Each number is 500 + 40 x the weight over its row's rms, rounded and kept within 0 to 999. Layers, rows and columns count from 0. Numbers have three digits each. The size before them is the row's rms in percent of the matrix's.

# layer 2 attention value, 320x320, rms 0.0939, rows 257-319, columns 256-319
106:466520595487522539461528388469581573493457447515544560531404500531547488496553528544508489463502513558493552502471492480518519528566535589500453473482475510531446458591564479583476524477485465
102:506566505537448491536471462514562513519411492513571491532482551470504534556503501504500459519564487515448562478509421522508565531574538567517489469493513438469507456531505447412520522518495443
105:564480481504454510473511404528498526521535463471565504517460518521505489460536502513543545475502537525498502544427524516513489457483479552433507526487543544470507514540502433438477450458625431
102:546479479447505554444470522519497478470471441497442507488446500524501512479487507466479456497462510438515496472458613479515547565534464543547467543500549555486471480469534505499467565514530441
104:519478542526475495572512531515480563483540495493566465498496532486465501463490488495532491548540455459542505449464422505530459461469586414532462527476521430486490573581465436481494530505551498
104:461493534508526513528466478502522544590467455488539546442413549588478515464505485501555506519477484426551469587475547498530451467436511500514499538519470499380470449498519458470524518516534529
108:558520594495520528474453462515481433549535458505512431448520479521624476532493471481551503500522503546448498499489498474541517554418529501492521462555496472443437481495513518486483535523486449
106:416507456473452497502488501502467474484476501490549451534436474470466490484506588492599488504532465578501579459553579519538544458522449413504581502509477530499573513479491471463488584484538474
105:454487469450515480476533450470463462493473486498449487564567471544476556516563427456490482523564476554488550456480449518532520524524493500579544508525491434458538553499510468507513537529552517
103:551460465479536550435470501475526556525469502512507538473450496456498438506517629474562484494496541460547465556510574493528549487447498415558511485496486518517522536496511495529535518454473548
106:522476389533485406546462525498488503530468518537486510484533440513579528511439585493568546498507485458562596465447498537480505500547469431492466477537487498538526502462440525517547481506434468
108:473411477505526525570513504513455463490550437481536472456509535555525522494518544551537526516532492503471545505506488511515502529518479498495613493487550445409514487492396528593483533486456523
103:494533542593551471486460493496532442509546584505557486540487517535450519580464466546470520506472471531463513435502467522511510519505460511497543521461459495480492530422541566524567451495585479
096:531534613481470466500390516551574512495514499479526593520528574470507501514465515481469541549496493535492446452479469518511486549480526497488497503482503545520507591460511507504516450493596601
105:562520489439460470482556492491447473452525510501452500486429555454564427455471472475469569465523492465458532496464485476459558473476446479597525523495519484534544564547538455438530482541438462
110:541520603443528468532474461480491453529499461553472517388478478558546450574466532481567481460455412540527493465423466481476471481474476546532551558500507495464393515586431417532484543470522539
102:512522496449507471458612485530488506509543484534534497538420476556515509475531436508385513506477447480476502499504509492475567507459523495510532480491511495525460492496472467479565516429515463
108:516501436428484447413512437481563463534494518488553488485466517438459545576455543545521516530459478510575595533459545528512462463503483530449515467509484521504483426482494553405400553558546489
106:470535516539486492524485444447540443531491504502414486501434428496603501465434519484504450502458522453515487468410540516483531497482513601502468510504461525552498482494446466449518540468448518
104:556536488564520464547562393454417549577483496518511531423514478478413500470561481505522490474517494464415446539462546485490475582512489486486542450502455508482416571543494555502544515534474531
108:464494472455556511478552471531500564539505520506464494515530501495402477412517490499563502516514561543465503483438500538497459446544511609575492442467513509506519535503542542585523493504524522
103:497513476452522493486505535478503425477532568478465527463440518525478512475530545559507512472521474583425529515509464478496467464513439498473490599536478493507500522475493517497543552476510453
108:573479485467528529490486446506409496492543561532527435483482419543549517471468531473459504495527484521473457469520492481501548528477482501461561550499507457446500486390523543517483479516478478
110:479529493513436502508433396516473527438499472474501419589502534542456457509490498464552483525486531511536496464538554509472501491564500469519450516573471474508576450542455480495501514445481501
110:514522447422494497462485565502510655501489462532497483470529404496533475453507458483514521531559495513546481501426542476501505442497481495575438534510505502463473492466471436453449521538466525
104:418517462513558427520499577525520502477505468488467475555561476553606444550492526489492449507513455442552493430466493494446506464477489507485571581531465479476530519488451513504455566477533520
105:504491606471473475495468504465468558466561487546519521427548492465481531418529557472473495489531462469499487489495527513539526424518546490526582478465586465563477491457555516527564534468468427
097:493490447578467442511451608502441517457477516543458515468495506552419468490500496487571506504599503553482522455498482520492456548530512482531526523513487491516466489540541507476451492551451463
105:503472493518547466560521477467483449566469473523485468476535502495467536468486398506537577522459459446487468567565485549460575498497505542454574549529554473468476535488582507529488413547520502
101:460492486555665528526497561479502492518444475519422471479529490490534521542509518517563519486470533485516445393512606516529566511491503493534464499496507470516506465531455486480420546507507477
106:530522547537446476496494454448532513434524433481526443493522514464453453404524517521509476512550479453475528496433528471493554517496473516571502499477477529516541443515443473505500495472473520
095:529450477467467525584489499480491512463461495479491507432457448476431506472485495501427488525553465436443450525441505508555514576458535554581486556519473493431508576469493493468487494464490471
091:434476497509478442482403496526460502459511486547468472503485494596486521551526538521504486513581543507528460462484504527497447437504574436536517538477526505487545473554461400495428484506470513
096:512495501485499571481497464525525461439502530555545492492533535509468519430488552475473500570484466448491536480474543480488486511495487504434520487522492452497452461462522465452524475515437564
094:505555468536519457552515470478490596478517446497417477423577581573592521453492489489499507488468467589479522493502480487515469488458501574558454476509462430497483473500520517468533520473562506
097:487554573491525464533599493504457535527541551514447466460504425542509532527519457491483484524507508468490515543499477498474596448525494451538449476485514433444476543579499555484525524521525523
096:463532534520538498492509552518571542491487456477475497526509491529480532485504470485531523496516560530510486512509454502536507561493511466533482476488530448520414471407518495595530487497524533
096:550491457612510474546476493558527470460579510478482567532482502534501480465534494474430467447468488412425440546477530510525520494459556494402514464474427524426526476467547523524464507426487443
095:528504495557489567529482554431526530507532506491486450472471511548526418475506489563568399531419524473545536497439426511453479528431462538519465558430465587510501508448556551536487445508431531
096:533549466521523528539463560586478566534494464486499559492469520529457478420523424503513436456514564528454447520556525479533484482482418527397485441498446504517533517436492436547449501492550499
092:511490557496491546413588477547505472511452459464511487455524492444505508480496520537511470485548446517498455445496533505505462501496496512508452474520548536465526470455590437537524508461501450
092:583477650371503491465578518533446435450462495498467538398537504537585454460500490518470456499481511543494557540484503447528506556552548601538494579499452507526502525474471486508526472551515555
093:498557496442542541580625537484465473474552521545550446481447524572441483500504520489524547518514443464441475504466518498512525504478516581537481565504550526486400456543534423408494525413467501
088:527514520510473539521511519560451506483467362428454520462457526542506539566513477501449532494426421521433562440486503478494476509491544455449511575531507553525445525497372487441456475491499514
103:505514438560479490495569557477555463520499459517496467427472551435527530446505489490480513529515471433502527507440495490486528440536481468494510593503535527462482488556618546553505515505565492
086:486503526426508476502573452578462458487468478512514514495477491475483485503536575495495465485459535446540442476500449507498504430522463504517446536483492480480478490515552455445450467479512542
091:499497548572452470456515539476505478445530487512494507522504449558488476480532580523504464498525500543484487472468519502477530512468445479542519462444536434515488510465501416472490442450537578
098:495489518445456506560551489463390464510492458501509423468508492490481514535444568510564466489483512535501454499443590477491446490538421486568489564515531569541493519509465461470425466479450477
092:478497536567525491503506534519476468512493478497429454488539532547533456524534514499554548508480512486472521608495495497492534560518489568485493529505495549535454593565569481480480574499459429
091:420527518533487587528454521482428477501542507522514506535482523500406509445461536471462534542454450469491404615540517483552496467519525439478518451501474428500489454462529443506603473535429483
091:493539472540609578541485461508507382459464452460480585467470581405538405529562512548458523472496559512495508491463528475549456525507467481511526468511507530487497544552475511445466477532471468
096:509549525485495458485505485425528435447533420502465579466441577464509508518518494463497567507479498428500427512529475461590556416502538461437485464482562490537453502549507485447489525485521472
092:563491532498483457530527524457529499453474461549465442543505480456472545442487515524521586511528523543418527449514521538519498474469530476406508493482577494476468470528444524544521503457465493
099:641491396572522493486450511532500405520507526537474541419449494526449527535492485482523484513460427476515540514459500455498531522471577410514444569493536488482570497583508471524498474456524500
089:486474404464496471518548498486509465488538487559485464580449507503479505489471517494492494529455503542469456510535519479460488542547514485591468531498475485524453544496562515560486505482435452
091:474475541482471423501530453537522468491515537491540461459531479518560428472519473493497449494456510416432491492463517452500536511440525519560492490555442555507434479398504507494494478477436560
089:469537503506434440483574467483425451457497419480427563565437542536432514451439485513488525504490474455482417486477548570490568488533600504510423440471510481517484507564481454466491473477436542
095:482509507529513501537423543531549579522520499533494517529460524482538482518545463523543508453502501528448420462519505442540545529496403528483450577490531462490453582440469519451509500568489522
097:468502475468506487412430496430559461451460571522551430511549502506502519447533530458543512528481421455526414437551475474533451531529566588486442421530473554497527499530552534612558495510498530
102:532488526482502518531494526478589500528475491506497512478477456537499539484507492508566513482519549529518488538500507490483543565520442439494520393517523490481484495445508485528477552515518512
102:474542539464537495467465502563549458444558474524491487488493503411554528522503465391511546495504481447522420425523450482516430500503501497540532540466490387614572493469517451533505481433473479
097:493496474520517487473544519486502448437469487474534549506549510435455529475515470522470563495521428486470523478499595490463625530512489503476506529477499453482412453516447489517531476549467520
098:478504547473472465529515476493518470519481526511499487519479584479492449506555509493377453489471517556458544505513500508461575510535434468462475497510518493555552502493557485582474492445490481